Weights of a small transformer language model.
Training: a variant of Adam for these matrices, 123M tokens, 6780 steps.
Each number is 500 + 40 x the weight over the matrix's rms, rounded and kept within 0 to 999. Layers, rows and columns count from 0. Numbers have three digits each.

# down: layer 8 MLP down (transposed), 192x64, rms 0.186, rows 45-111, columns 0-63
# gate: layer 8 MLP gate, 192x64, rms 0.214, rows 46-112, columns 0-63
# up: layer 8 MLP up, 192x64, rms 0.195, rows 46-111, columns 0-63
down45:562487509485509496506443482555478486487532501478523536457463512497506492491459516521498454524582516461501487533540477494516486490497438509494485560496469505522456554480510489469502534546517493
gate46:432478488522483511516575566487482503530462445510423570513490578569504497476475550493431505538502467542510587483451489492532530472517493479526530511550484484509532594530530423504469585524546573
up46:554511467483492499536442475545480495546562474453546447416509472394522542512519488501556518408498556515604445450475512492480490517549556497499347506513566512505455486417462509484480483499442414
down46:470524461473481494530537546528506488510489496502455520505464591551471521506473522502445543512494422469569602280424538516490515476588513489495505504500526465516466528492473484502479526510466522
gate47:499513490491561478467466517546530481559484478530526512521435557496512433567551475555531564480523475501441581487496518497512552556497571498545524582489563508558531541451443452502527502549511539
up47:462544540541487477492494506537414459484452518541512460596516527578563516612510480503563468489536587505498501505458454483519549430510472481592473410469556535463444499480535489506462524489498542
down47:471522530567508575549469496454523470446473528494474445509495484565444535558536461435468485469435573552483515609498479521534488472513492451473418509484509475456398482478465500489558437429502557
gate48:468483541521502524516515531520433493590466468532472552489402481513456434501496514424487518491444545553530541491448427494498528542499451448509432538445453513423488445482478484513474466523528429
up48:500547470516480475477452450542481577483555543511498478490580496426562474424517476542491495483511445507608440441503493496469491466567551528518472494601543554559491551481524475532537436539493534
down48:465510543528477492507504496483466578541473449492490483502448468497486433467518522472437555480516456551537526351419496565487523516583444493531484477502486517500370493450528516507512430600510399
gate49:520525469553507526504531518481503492512437438491534512520544427486547434458510562503479506452463516531522540509506487558569540503513508504503489484513481451560478503519470462471487490496534563
up49:485495497490503563489467513465519477518489469518492474431480539519480552531493438520584451446497452547474524500461496496504513499520485494486482466550569488487519536469534391558499551459482512
down49:420475529440480511495535491489482516524461534511559463514442512468518550482533509519440523546468499505459500444476474491443532551520514527484512542503464466462537495543491457548532456566519484
gate50:457523481458437524498522478554527494557555472506528494528481478459576472479571513537472533454509465483545471476523566490562619439518454495469447517471508492448588614504485480479478483581466504
up50:483542444438524534488516491506536480539520395510530424487558487501534551450490434476576481538574443493540485495519632449521565502496474476445481544451591490431542574443540486539461549504475553
down50:501519436456563500512546533475527431451522493506503396596519511490568539411490412523567468567583464484516500524499570478524576520478475507467500535463551493530508546468495488508464488454433524
gate51:461495485541442509519466479528471530549460449537551510517468556410597551481436544535456562512551572537485497514467518462528531404552567589511504511422437558391423586541514411485453486513520519
up51:534529503455459407590503540499463448498568530457381482473492449495487456443548488498475409448490512476514453504556505546475475518488475404533479462520564425535475471552481586490452496482582497
down51:529439455555547497513525579540540494550508468496452472579474517589478425461459493496537463453488465526522445399476528514531456464472484488461484478528469485469532441444501488569506537523464438
gate52:480541472469481541492467515472517495488523489504527488545497473466470491488469510443485432517502529507475569513513532556461458498459488481529503476524444468529472512510462497492530534455500472
up52:493538463441489463540557545504538501498568460513508456498478441459480406444482497429463481474454456555521512470530530546486465549513510496498482488540439547516444521466474542565515517501561474
down52:502511543463478544475464452469469489435454492479515517522518535492479547511532537492465505558573570483491515660533495534470537510458452505517519489540489503513467431516518476448508547441471517
gate53:535402555395501456495471510462522513533551477454467565442460500468524513479537520539572538478459539473497463487506513453521498599489463492463462512473497444472535530498565544533543492507465471
up53:441551518507539510557519445523520528521501518504494576564490517496472547528489564560445495516510540528523533526439530454492543453462481453528586587546474490480533456479477532469482394484483422
down53:472509502498542586529489473538468448527439515557536521588563507555519457538546540551469465425479463544475554534505435502450508420510457514480519459502482461560539459456525459517435467491525552
gate54:513479446433422512558494542493564471527475520517416503447535483537524447506458487414522502502496544485526524492517554511491464469521534443512436523449548445469470509435542457546471586508504477
up54:464553501497461475519466498505532513495497551524461537503542426457506458554447533444498442581421501529520539553579527476482462471462480402522459495511469511429499491510521491554469513505511503
down54:439543588525543528477480472537505516471510469536506515560501434450493489498529541521520547530519493484430412524477432510488470494482514610470588453517498570553506472526527569431510403408477539
gate55:513519514525498520498456536482527525519480521504491512504458516506519502514528509501487482482486527496440496503502433495469528559517489495505509542514478464496538496478425498468518482500523511
up55:486472523482486524475528502497476543461502527476527501522536462445508505504535480489497491507475541494491464498511524529510521492496508450500455443492479522534520488520520538489462476522415477
down55:517504520478499513491480566464497536541475528489515466488494493526532476520474469488460469451455503527484484485524458499506501525535490503470477479556491479516537498492481530470475527508517520
gate56:514458572444502518546494530506487541489544484517456549510522483487517498447576471436463530490476480494427470497491493541514558558543512515453463514512471485500513510603528483535509491563539470
up56:470469465515484431494500527503519475485397477516498482476513486429467489550510550544428499450446440535509488508526464461550461520478467503521482530477490496486559417486444545522535435529528603
down56:464465466471487470515509496510499494521402454477502486497498460474465466518510517537467556461447551508479519525552417480516567442432468545573470495435465462478561416518473528503509464555547565
gate57:497515507474507484504617570500514478531570497522506464491416540459522499494474592421428517603497499565486524467538534418525539450549455519474515554458439569416443541473488489519546457514524495
up57:426518510545536509546463421612495523524504487529476550573562442513456519510549469510559481447416466521539443448530528455575442497478499546495500465466462492519560497513583502477489518512465497
down57:388513487563499480546559484550540526590582540541458516524539511493511496453467607502467515444522451528529502514532514375533426494481507541537498533454449561580423539511467529552495486489517463
gate58:469518425492464443469478576463536524516469507577486400450473485445479514483491536541542490435531534527488528510566404432496537496529473487514450600443479474460416495492429420487423522517499503
up58:558460485551496635448488488578529544462553464452542490552522567515478442493533475522446512559508455529445472501483489563461437558525554504498455495524445496506518506528604508498496602505463484
down58:526526477404526437498542562460425512495468536481446514446517468506463530563523570503525478367502567532523513460509519449519549506480495514460534415511528461499467484468436459527483508550485555
gate59:491551474584469470559496505494509530517526494507493454541526514474423474448575513525450530480494525508491468532550438529448499468542433500536457444483476516510482476563438481457483493478600525
up59:466416529494515533450473443456635551456555502446521482411508438398486495511477516496538540523477501477430450500466495516507566465493502499522499498428567449499512485475474556554567486517501468
down59:562590539602442511532542534528439451568487513571469529547474553552485509500501501470495499482481503490528526514553474432499439532521482449529470516529455495553450488480503485411473499433549542
gate60:474522435465447487486488496477484468561551496476479502550528549508492509513454553525497523495465535512512543503493530448493552450488518562474494515495528508519513448524487478456474545464529448
up60:461496536514478423495493527528499456515552523479510503471520524519469553502479488535391473487527588417502482495528527496454514450494461475503492586510459481494497482533464553458518529485514495
down60:528530486503514538512532535475521569478445530529531469527505412508526514470502539530488467515472437483486479489492488502498456531573530495569480445484484506547485567519506492526527471553479564
gate61:440526444529428452460516489514479513576502538442530483589521494527523452485494469492518453526446548475465464509512512477447508431476542490500476463436481506457559520480517440490501452487436578
up61:497565484503467517505518456507521494534569536508459503505528524507505506418505528522521434454484519541532493486574540457501510584491479579511527468485437539542540467502426455497467444447529483
down61:552536520440554465477485574572516485511498563439532522513464514505463476563471452466478502459493455530521490353417510471514575445481505436480488509518487467468510547468535527553531508546472526
gate62:513515470488457499528508515473441526500487481456508476503463522475491469510516599547473416446453545457515494498470458549512548426510463506503462561484477526483520517474545445459513495495535459
up62:511501525495481453484480534481507525456527484513533512508478508501542459495550568547528575476423477489491438512455440543514553523526500494481494480456504511457529523525552495501455544497578477
down62:525511484475494496530519478524506491506447560468529529516520512506474502522477500503476480448498482537487538692510507526523506454475483489455513492536517507477519545475490518505523478531509446
gate63:432503530517462504490551530559497520508430494469503457493466550561496549555494495547492511495550445482460580499492566563504433573541486495458506479520493557522484532501480496437513455565555517
up63:456539559516486471456524555488507530446467522450535470464507513499503550608519481570482503553551494501435525485507566551512423537494496471439571494515475536497489548500503494432527462514559535
down63:544531514523521432511536546540548480514532536476555415472481547521498524549513512485510502573494507503518512551482476553502508504452451486543539492515486511545444438513559505463515485429486511
gate64:446503480495530542561466488453545465551540548579531551545506457498547508549485497483494471477506483477507539501473449451507507563494549499495477539532548591470518514483523542539505502590513538
up64:517454518462461487467581468548510523548498459484547511389536496493493437474515518480476514484355495537534493512519427540505470465495468452581502449548555570532528538563497437561511536459527404
down64:487414487519513554497505464548434514509466510487516489433475530480560487472506487511546540446401474559507456508501543517494509432521431453516564396490494561572530508499539452494537482450378487
gate65:441530573471520372511523539498503513539543436507472494422507443470517447487522514477469537519535495513476521501471492492610464528524499502443500524494466488544551509497483503538574473539501476
up65:457577459601490415465556499463566529429556498521497494522507425560543499541484521524530458513478534477510454505480448552514481419506522506577464452441499525559489481467510472454513512500502426
down65:566530484571465513506480468510510481416534546509451554511529533482420593531451475556502415501550481469507511504493483567467476504461460411492475507461525465497472455500552566467481501436478493
gate66:485480447555422489517448529467484552444490501450385504521500459497530498504476475489476458535588507459488508506394536532466534513558477560490419448517481435493506475411467448436491495531555527
up66:563463574455504552495561507499497468483459398428487538397512434550496524406487526447539457494482489468533498448423545585505495550505471472433474604515500480538517457475553425540488470490522527
down66:560504515445428542514483486497420540444501545492448436524532541456539451551541432461434536507461451461526603546443496506430546512540565474517368518497492453475522488354469502462477504561519520
gate67:498493376506548537508515504517543543569525517423479482476554560524512520496467504483500479513443522544557460496478591499469524476495480469582497596443474493418456613380482501572498517511535519
up67:474506476524516474496491528564494420506561463515508513502422581550516537530462481505500512419567438487594524432524495518531505488506492579465491517483532437542504531564498447451509540472443524
down67:504511412504490460543442508537540456586644521514489462423516608527512502457485552485473536535468461511562536535488530464507442434540484487537559519485552453472475581420483439495476523510519524
gate68:486552462532519523466472457534499536528486511501496469509518517510553528449448455474474538531604520487503491505519561498486490515489473453505503502507479523474385513487454438489527452472516462
up68:485527396501595498493526509498561527449522452467399498500581478501478511437489475496526468558522491493528478498555542475479517570456499524551449455494548467530521523497521492456518477475510542
down68:519439506502487530520531534500498466475492560497510445487513451508469475513461575478419509498470493530515517561513496541542489472534490484382469418536485490471503523535503537544509587585490493
gate69:514469484495505459520559544506514446427462496559497490484532532507530525472554436436446585521501576500448529492471474522463491497521554469493529627435567434472478516530507518514431468585462446
up69:518508503458534521490532526478466489431511497444571524477519494542523528495563548431460542505378533519465536476476500557511541495519528494511568535552545406494513527515452519486376505502483431
down69:522503530469540529475545573461520494415493535523532451459555466520568533474496500489486561490512490495485558507492477494479481472502539503491598525526542452489495536506495528502446552524432450
gate70:503428461486444431571553457486523499505533520386409569458595488488473478462472527527429446485475506504500381520413527506407538381452500488591440530510503522429492500437485598492516432567541531
up70:526490473480588489422512561544496527547600462612510515452412513527482465556531417515517585443522456426492523514522545521515484585494462575427471447509455543482517555535537557478502526517494465
down70:498517589542512499519472457489434455499402645503513453507517546516535511484537550526505468413505496507553461504470493494570518353530505428538534490492503454491489534500534470536519463523513525
gate71:543409538500505520480491587435603529461505502507446538403519484533514534552415564460512512530428450482524520505442466483419497523529532427530476568487505529438441491490424471496562549521574371
up71:555546456552491444500509541530462465435518506510459464503483502512475455501567498482494535405520510479468470517536475533565449497482490476534495562462531564505491452621543535486541567555620467
down71:433454566563489504498523556518455524475400501509528503489463501568525577501512463584570556470535478490523530467438551524402508475542513511534514522557501463480451513561531506609524470480512578
gate72:506520432587455481467502547473509526514472435501543503481462519476470507511506455514532470435563505559500525519551491476465434466517535498567530476547434529452491525553481490472592546495518573
up72:467512513494537511429554439511458540510616477498545534501515434532486502472465504467512483504423483487551483514498596510519493506457427527484539533428503527530506543480524554544556477549488512
down72:543518506535404452577485521484527470472436530491523513523483549481491508543538395505502464526521510460463534523531476472511453433556538472567502467473490505473445470486482484442490521446497496
gate73:546350546415493446503565524511597484530665538452484510505421571556505489434446569525514541548542491483536552504570509353452551424598414662492532534480501432443412504388498457478627483617498424
up73:487513469584507556515504464499417513485433442544470490514525492533433520587545433514579390463419501471525494471487477533479419543469503421537456427430509452600554512597514513483440478487429558
down73:445494455624481548532517476502480468543433535522367589467521461528541535529433546490516441428548497543543502474465505397507459520481509528572509577479498520540489561492468584505449502511501468
gate74:493475529483505493534476473517546566510538491536493498499527529427507475494496451446532466480502467475520575505477521476506518537475560513477517534519531510495518521397573537503546488528522501
up74:458448502464461405546490491524523528534512516540552536541497513438504469484491580483461520523524506546491522514513465484558499493486516480523545499488460556476512505538479512450495549501434483
down74:473496512487540466541522535509454477500497621476540529510497468489542501510513578503439552484549483502501544470523476474487509493518447509503513490475504552533571498556461472495459502491500468
gate75:500487535531518560479472519437480488480429422487427486538500508452493478529460506484526563445473599447495509510465496506488561489555413495596466491502515480470538552556525521516555498555521552
up75:458435530488590537509439527473510467607505478482446479434428517538524458452423432453495522446487515491543567486527483454531544507469510501477504499496489527478571540510523543441497539475470465
down75:457503488447440530490494474557486468507542476474554441512447555489521532504462503518478500547481532441470481607460525517532428517514527479510567467478475472493538570457527510607497447490468475
gate76:494491451454546436504607550519566569524550462388429496501473497505508433481479493517442434497535539510509562523530488456442509412470441517599487502550464507501540496484475501482620515548623503
up76:467506517538425460492439428477504516464517568527465541510578547484508480440505529403497568500511511498432481530533511500520570544501476483533499540457492550441448563527442532485525423504462531
down76:531471514513505524539506529547529462460467436477533538472377465538486526435491442510512523474542537523474459477495496511500426406529467485411487466417427456474473446490518447574534495543528449
gate77:490502463508474494435487478415535558490540529444565484495499570426471474434479585473409549458452528550506555498473476492475495486592494561489532518488455487545468493551510502490491495523497495
up77:502472496477526530495540512598442496524460518558435549513486452549519510546543471512527517545512478512532469481472533571509505496484564480508436505505566536492523526469462490483470474519458460
down77:509457496532493445464523508525499495526521518442504546466454481480554455498529529502451537554514513582525515429467511514487485385535505502506512518520472499470604512500480492540438469547490472
gate78:532483582488482478523524528541499477469522469468410531498497465458499535571547608500479497502470479451507458480506475505546490534435467470499453502515486505507510550488475572525512417601488469
up78:507502561497483490552544498455512486445381482511461499602565419491446443451512517548475466457525617539537588489494495540528503464459470566459477508500489423522529453537462466471477546517541487
down78:500459537496473381529506537507546498471488479485494503531460484491428457479527572583528534444497521485480569510494518494512533529510492517575469684525478508480503476506501495375459510512489483
gate79:513476517495502541502509443532527550452492492432536505535518440467525457527529513543494531487512571518533529503464443459469473529500488542539481554519471518515466515482507501540484494505464477
up79:546466488491499524505475460542454534502533488480508522438510538461549536545515566456485471493521533515509531508442567451503485492498532579489457473519535519509479484512449493499533518468506498
down79:435478538459493503505491477510422470480515539469519551460479516467526497558453538494531516510521568472492497602472481495462492502500493525501509435479490555518497457526514504463514470462475543
gate80:473483333550485462560512470504498485481492490542541491540523443492529466471518481504459504521474507578476521509512474500533502538526569522522463501471600544528517494492551502572456531547505442
up80:493542501516473496417458501438537454541521500503506570468538517449501493571498567563539440496491474521447433490522463491426480485502495529514509516561476512548547546466483457470532556483508524
down80:530463550594511489455476477528482521516459493461518495556508549512499458572490497511520432525503533501489472511485476482478511416552483466497487454498470434440535563484504454475585484467487485
gate81:461480519506459433474469532494498580536531452534509508502521476549511481566532577530488505400511491494551523503488466528439490500510477413518441447452426502421431485549478540510524419515548523
up81:510535509435537555523478507540462514487453466480508440532523492574506449517555495457595518426500513502493507484528544539516482563507415543458454544438531422535481544477537471440529524430546535
down81:563449439454538434547451515488459533478541508483511500514547502601523525498571451446526487527448530471528543563542557493539465550453563458509504481437460452549551517397476474505461459415469499
gate82:514497525556491475489530478506518579487468532461545420379435558523478476535520580552442543449458500461397442497543502576481398398531474471545510476475441516533529493469488483470533492518618456
up82:509494460438549511530500512428478544425501467490490600459538476476592538439416499481512472493438473475524550506532451509503520534467577572522471411489492535480481491445474435448529515430534590
down82:471466437483536531482448447514478516524449438498444529571467466510560484454534454461541518487542490566547487672473533431494509440406511561464439560537509446544566558486443528501505437489496497
gate83:434497492426461534521527484505487497522499422510486421480510514520476469465445519481509472468471527522536487493544481486451461457491452436533472453492545447541543603395526508410569455518469510
up83:486478482444506435531486488541526468447560476534439533519532504534515461494454460484493489441474452454503500505567562584477447507513503554485524405418414464568482505473474464454543522516548510
down83:538516487545486539522497473451449475535434518476522503473472464482443547572540510522550473490555569430488473592462441426516541489482519554492492537465534515404442499550510520524505466487493539
gate84:454506494535543484465546479470517482510536547550501510513534488490470477507554496511498528494533540523502449493446475522513544493527534518485499478520554502514521479511570533540479501517441440
up84:536500548502555555536520501490446513538505547465506563434474486522528540521544504503460475469474497508550478499457531499514490501490471544574477435513500497521480539564480513533457495492481463
down84:449534464483539489488526471488418507506496529506546516500499503508531503455535472500544523457513509540512524481454464558538504527516512485516485415509505498503442548548518510565479508490466496
gate85:548468563494545522512506496460488463533467490542533555504431429487498486492521522522511569519498424566504522487449464493508479529514499463453495526549467438489493564510485537471504467507498514
up85:465532457391529505521497505523490550465494473455473498553537463541496529501497541504510519487512532427503516510496504445462424478475483479559490379503491488481469503421562535489553502488530435
down85:485517450426505493473503558526503437540540523422467512554516527515483496511526562515462491483473507479520508481507475464492490496507460446530453371545469475504548455398529529522521507490499458
gate86:518483493449484484512490539474540460576505515475467522488510498473465512499492449532404542477531550503518569541458504429510477504497486481544546610469524534488541447471496544488532530474422494
up86:516489542456494514539539486491487556513539580547503537499439458504499563506570439474580505457534483454534395512481529469556493547488510526544462522551552510461465594468571484525479560524513446
down86:504518477507532456479444560485473457484426463465518506476509500518497409532503570515456520551507537498451550483491452517423587430524470509501496526457500482550527439475430462505483399420481549
gate87:503523474530473512497462495485500507495481522490460487479486475525473540519496530513504479487523517487474459494512494509462470504498481472509476492526505510482519497501516515530518502510515518
up87:526522465522526534542496529495516515489550507457484525510500511507492496516482513505492461504525520538547530504479500523459512528495521509492497506533507478511492501495480503473505532499509501
down87:520506502492533517491539525531477514480509503486515524493499497494500519538550525507510503495484472483526500519474521517494544485468469509518495518493485476494485486532521487471487465517509510
gate88:501542521538489577468503512439433497468539505388492492467416473537513562497582447557458454467524566474480582480454509477477523581527554504525429516464473458455504522538491535539553548550497513
up88:506516471481469536543590456475477533542597552519489516565500469512477553468412565506480479474536509447449520500533477464507496553454509504591510554475449481451488500472639483453547555457518496
down88:482504534510487491525585453525463490532537548559423480470523524527470478572428567468529486510465478475476511566538485432498523467468472488584518502525560511524441445450551448501508529366530469
gate89:507481554480413489507479563464465502554448524483462501524519463495504509493448520501504495420431491466556494474456545439465588530495482533472488489505495473428469500502528476437468554529503565
up89:455494460486504462462556498542507491480508441538520507550541528520486466445583490577480481542512440555430467489517454513543446466558524461512467524465442539559541540537487495588459457526511442
down89:468430507509474482526541566540460463542445492496520491571537505504481466489491488509496501426496456533493476347453546459488580427569437502464465490522487485514494487464484508548485489594553503
gate90:488552535541527505512524487485532503466476506503528512483484525465535530472570500494553569457483510525466488491513529546490507486540462450480476495507482489416492527539490502498570431490496505
up90:436525469559515478589578504501504481548520514494494514538494484487522526479513502525535565456479540518511495529496540537530533457539451488519456490476525537419492508511492466505475474487455479
down90:523549510533542484532499523479484495452502505477504542510507472503524512576482481530529516467536513467466458612508487511456543516498442486509522486460526492463533505476450542479541482457538511
gate91:421486458529448513515505530492503458537593575528486501468474442549518536500541494481513403470539478521588498442430554459517525411603497517454436521514470447518470531491510447519367473578424459
up91:460583468537535496402539503627441467519487474528552516555534577545524468530459548519439489522500428557537501487559479479480472507537567538576515505436411646447428529507499476429541502482607589
down91:533621465550502452474531570628463446593542498550582534518524494534519479563497578485436484464502433568545497590510484452451489379576505484499466494485433591479419498408489414506441497494518493
gate92:489488505495516519532438491551475437472482434522491507463562421435498544449502460481466473474511496471505481518437521567534586498515471513504459491521510466508550485538521481565529518503510495
up92:513434450538537570471502451465505476537515580525530514474507527523572474534456527558524487511527533503473542527473490463498531494507503465595484464490498469486485573501525482453480558509488445
down92:504469518591532506524503500453547474530551547474529502545518546473493446504494540512497489513499487481518455338488529475506495530507452451432450444504467480500510539499533557543535457469482485
gate93:472482466490465502543533472529505517484516519509532467523502548510503576404476454495485458577479525506520499487470521420513516479540454487510471506383523501523491547417505463467457610532447509
up93:450440536478524516485515524489518486534536472507532551471547503523531453554540552493543531382530495492561440451523507555535566489499506480549470513534585403425459512555527524556494495509491470
down93:485484515482463481585535504504586489503481557461475497535516529509501542439520430484490551578486495507559447500448551486529528416597426483487490502437563531512444527477531410476501557611453457
gate94:432471422489515518497534491446515519505558553551493523566514465514439512480553513483501561507470461496514526497471505505584425558480542572504484552565491462546520536513528521503424485539491495
up94:502468488454502513406486528514470541502546531507536559505508518578474482526490495527592463505466559470500521503535540558511517446503519530515446531499575436543479514530573473473507551501503471
down94:541481540511517517410481507570517474479525505478575524535494474526547503544529528546575476547528477494498464451511499548497498459484535427446534517503514526520513449529550533463499534536504472
gate95:461502451531468504560520508496572536510446492556429496546485487510462537426555566472472594414420478607477607468516459512458497480552424484541531498524451561509564507569466449561491578539542478
up95:493509493534498492567566491511524513493438545567444489556488457520474547453512519423516570447445497560426596523513479510482484524476410509545597480509448547507538520579466512547499547478548457
down95:498476566497496532456517477484472506496525517494499515469505520500504531477533467529553520515485509495480484778535500483539455504468502519524518483544498482495491503482512505552480482472499508
gate96:492437522502457517486465501505488481530459444500484507469465500498512493480512443553543514473475456466500554496431478464523555559498546477547517565503522424524506494522535478455470523503461445
up96:441520466542482520492508554560476496567534457492566470540443479552519523439524556480515485523513536498444509499523528486443529473447447496479506487510423572463487486531479481513498464473477519
down96:484541462502518539490524508510457553514506552541473543498496489475513487519549551449545508516546513522496488498545514464475461512482471499449460525571504538465533507526475541396476452539535537
gate97:470553503456500488489501494462466494483500554571488560523522543422515495502532512509500564494573481445457481483501455497465422469560588456445545496486515559511424558493485571518454481584550448
up97:502562594492501505450458498561427519499521510455486489500452487495480442488578550432489534497469520476442502502518419531480473509488443556429508493491415538476466466551517472481501456508545461
down97:463545528466471497482458494453435524490526500502559575465526559453543459435491494504489562507528488506509483448520496568493467508540484550420491475503470491558423478478513526497478421538549463
gate98:475433486517490529536493436479509458506565475490524570476457504473505505539533449479459501475575522489516463488463475447473480468522471512472567531513458404445520549465513551566537491474450412
up98:466453507455391376517463476550447490469492458525485470470451521507492452463424520487515451491513488412484475500479487551513468477470511496519497499400510608522503534504406513494543478513527503
down98:531486527421529479466458526465538512547533550409504506460479529516483446536501540559492510491466535506555521366491556479473525525435512494522532541524523504516543524494551571500521509532506503
gate99:435541437537498495513543563443544512487524483501440472458486493523487484550540509565532500480483469477498502478481551507521475485480496520588503583470529513471497556463570491520478575514554504
up99:505477499486527533535495442568516491507504500491589484531502499472513515451459514474459475506556511531514480465519466461502495445519526488459485472410462495503516527536457508473537455511439467
down99:465543409471470511530524509484580516514504514526505493490518514461514515507512509515489495490424516518495504447513524506571499444564487496512502543420520502468512538467490532554519578527548477
gate100:484496449502516544479435465457559542492542491467472568506527419462524507462518565400493584477495530581502549461521513566482590446526513502511414516481503514473540523503480441542433439561477465
up100:527495459532526607441376481491423462421547556448519586476498545511538589592454522480486439517524584498555586488426500508399523498516483564464469459499492494519502500463490466449566545501527542
down100:538525418469486557461345466487441427462578542463522637487468566478569523555530551479451422518518529560516584501411494552453577508479510583435423511540495513500491480457499408462534474537490554
gate101:489527466546529508491465494450494459468506537548474461466508500486513544542485507480471517425489542456524476484507499520513505492490552577501472475535511502498528480537472507489540481503553521
up101:539508467514507555496488501512528537487506477560527488539436500414493561533461508518501507487446445552527564492489459508519511586488516487500501538543517476475507470479486513476509502535529481
down101:497455482567487522485462480482552558515521427511456500486486511474484505479479523511555511516523473534534543507486477528481496492464557554489537484452521503496491446517457535521541467475532499
gate102:493552491468429498501528508545475593489582441394425545482493531439430426493511521482506547504528503504456448518467541565519474504539472530478480531489487505473508515512523581484602458563574488
up102:498445460474501496500535563479423492465446506429463604499596467460508516460523540497499516495541497592516529519486467575567568503517511510458435526534523420509489471436480475542526513484542422
down102:558519437393531423478486517541483493514458505493487552528504489501531486471517483496523568472486496554485556710545506486530493477520537494469547500528524474554522515491474465465522536520519508
gate103:418471435499516556417490458472421478476448454556510525494519468486496510452455471525447469446437483594529559477455533554473525521522465487510482473461515524529488484465497451508488495530526495
up103:446478507558491500528433497483535506414498467486505465556555512511502515584487506470474481517471521524391429502518478517548432460504485462534500384421440436499518510495441453431494579474546517
down103:476497550510510535608484500514525448499495491457504429493477497484479518549572521467474526564513532457440520644568490465560450475469506485522457468533528452491541547531477455477538501447552530
gate104:491567495540498493462502441517567524462548468437469479501512457468502490515547532566488516471478531482514476500504472463465496491529458514532496476505476522503469471479550523500520476509539453
up104:570513498479534560538510520483471447499482506495504496492542501494510510494502524515521432535473487537511510482471503450501530531448512497496441519513508484521509509436499428443460506502524536
down104:450508485445500476504530458475510538485529492472477511501486520448529512478532544514507502545511528441528479535481525506469504485457483530549477479572465526493521509489504479508464496477473528
gate105:499464453501527495473513498515507549492509494483493481545394487420503507503554546536533492478472436411558520511465488461445547578476477509497520550462452515502462491489485510543516521542485516
up105:477520455541429466553593485515501483459449520489499452500518553490528507535469456437482510571497523464509450488492516476482496520450505470484456542483466529508550486492438527551470463488526542
down105:514514500490486496498397498474457518520513419469540499493489463492549487457499489488480479494508496496522480522505537517517494456426496568462478497558581492474514509542546491457485520403510548
gate106:515501506463518553517597485500475523555514491402478494534563466495534529474482502509520495527479480534468520501397477443516552504494493478529487510519500463524483487487538503510460523486443497
up106:462487504474482519486542550477552481463469418476512485474534487347476501579485504526466510539458443555498522500531535518513554457541513481507500506476557511529536514466520533532486463529507423
down106:479514453514512554470503483526508526457508503490519513546611533536503510479534449494504468507436471555488513450488554503552540518509476485450502496520520494560518516476514506480489482434433474
gate107:462577510539546492465522495554426469553517501529505569509527483546492562531482513506491505491510432522520532511466497495469474505518516512440512530490460556495441562465512412452508493533556500
up107:518481506514550520467536521503496429528427538538536515501490580567471585517468409549503495507542485514472529520517537522493487494538492483471552487464483515500452535512498503491509546464475523
down107:539428487515500470545491545463583483508433520461482464463477487510501502502473503474485530528491581464487478497510489505513482521497510423514522500499545471532581497546519533525517515342446507
gate108:536476452466523473598509542588520591581518549461410575574544490465467459425529506466480476473473542526443527509492535430460439447472466479524473541524378561495486570465557488551516506520517443
up108:460511435495492615493422455430454512468485546484482481500525497576481540472490430492584421522491480520573511497417545504427478548490538461564468506480580526548515498460536454416511516507474527
down108:534514506543494512450506516556435522492509467531521517557490442495508557517489464465533434523529497509497533385472524515507522539526510515525454470473554466475503479498476520459552480412450555
gate109:545516477468449471540496515533474555503496540422458549460490478535517565512496517534511481497474522499476502491522504484464471492534470495544509511506468472510493501443504527457554496473552497
up109:469483491506504446495521511554509472545520507518536470492504509505506487530461496557489496493500493456399581495511464537540518475535525469543499449498556533489479533485476484483505534484578493
down109:523518473498512491503488529498487549520480447527499515471477531543488465446469499497542507473579492503535470488500520450531458478500544520515506538494506473504472477537459563552459527420478496
gate110:453519527469518522447511492553479594437531547417508540518480499478490540521469506520466495528504471510473510495485490432495533504500486530547503546467507424483520531459524565518515512495514492
up110:513523474476533459538508500405525467479514489451450451581519535458476471494529444543503549483488528560558451497469480514472572524429480552467513520514549472519546494494579523564444518506455523
down110:523526476524518578435480507503453540486474494535485476538527454526535550484491490477517484482467482524485537389502494549512497577435493543492431483527477476542499505572496469537546482459512558
gate111:523536526485535534502497489479495487505485522505516495481497499532509505512505509497513503510513524529522551497494500507464521523494503506514500471521492498488521464536504458501503499512513518
up111:492523507510483504471511483489456487478492524520531511529487477483504477517525493490488497507484525500474508501512489543499494493496491521501514465479471556488507475490517486543516468520490553
down111:477474530478506495514485518516528489504490507506501516522485472529506477484503478507480495501482506537516534474490475461485522488488484497504523528491482527495539475503520476537479480507490522
gate112:512409514489522487563504450473549474543517462472496544481452558535504491480519469524530535483482483523537529519480482478509509453527493488534516522576415459561492509511499499511465469494539482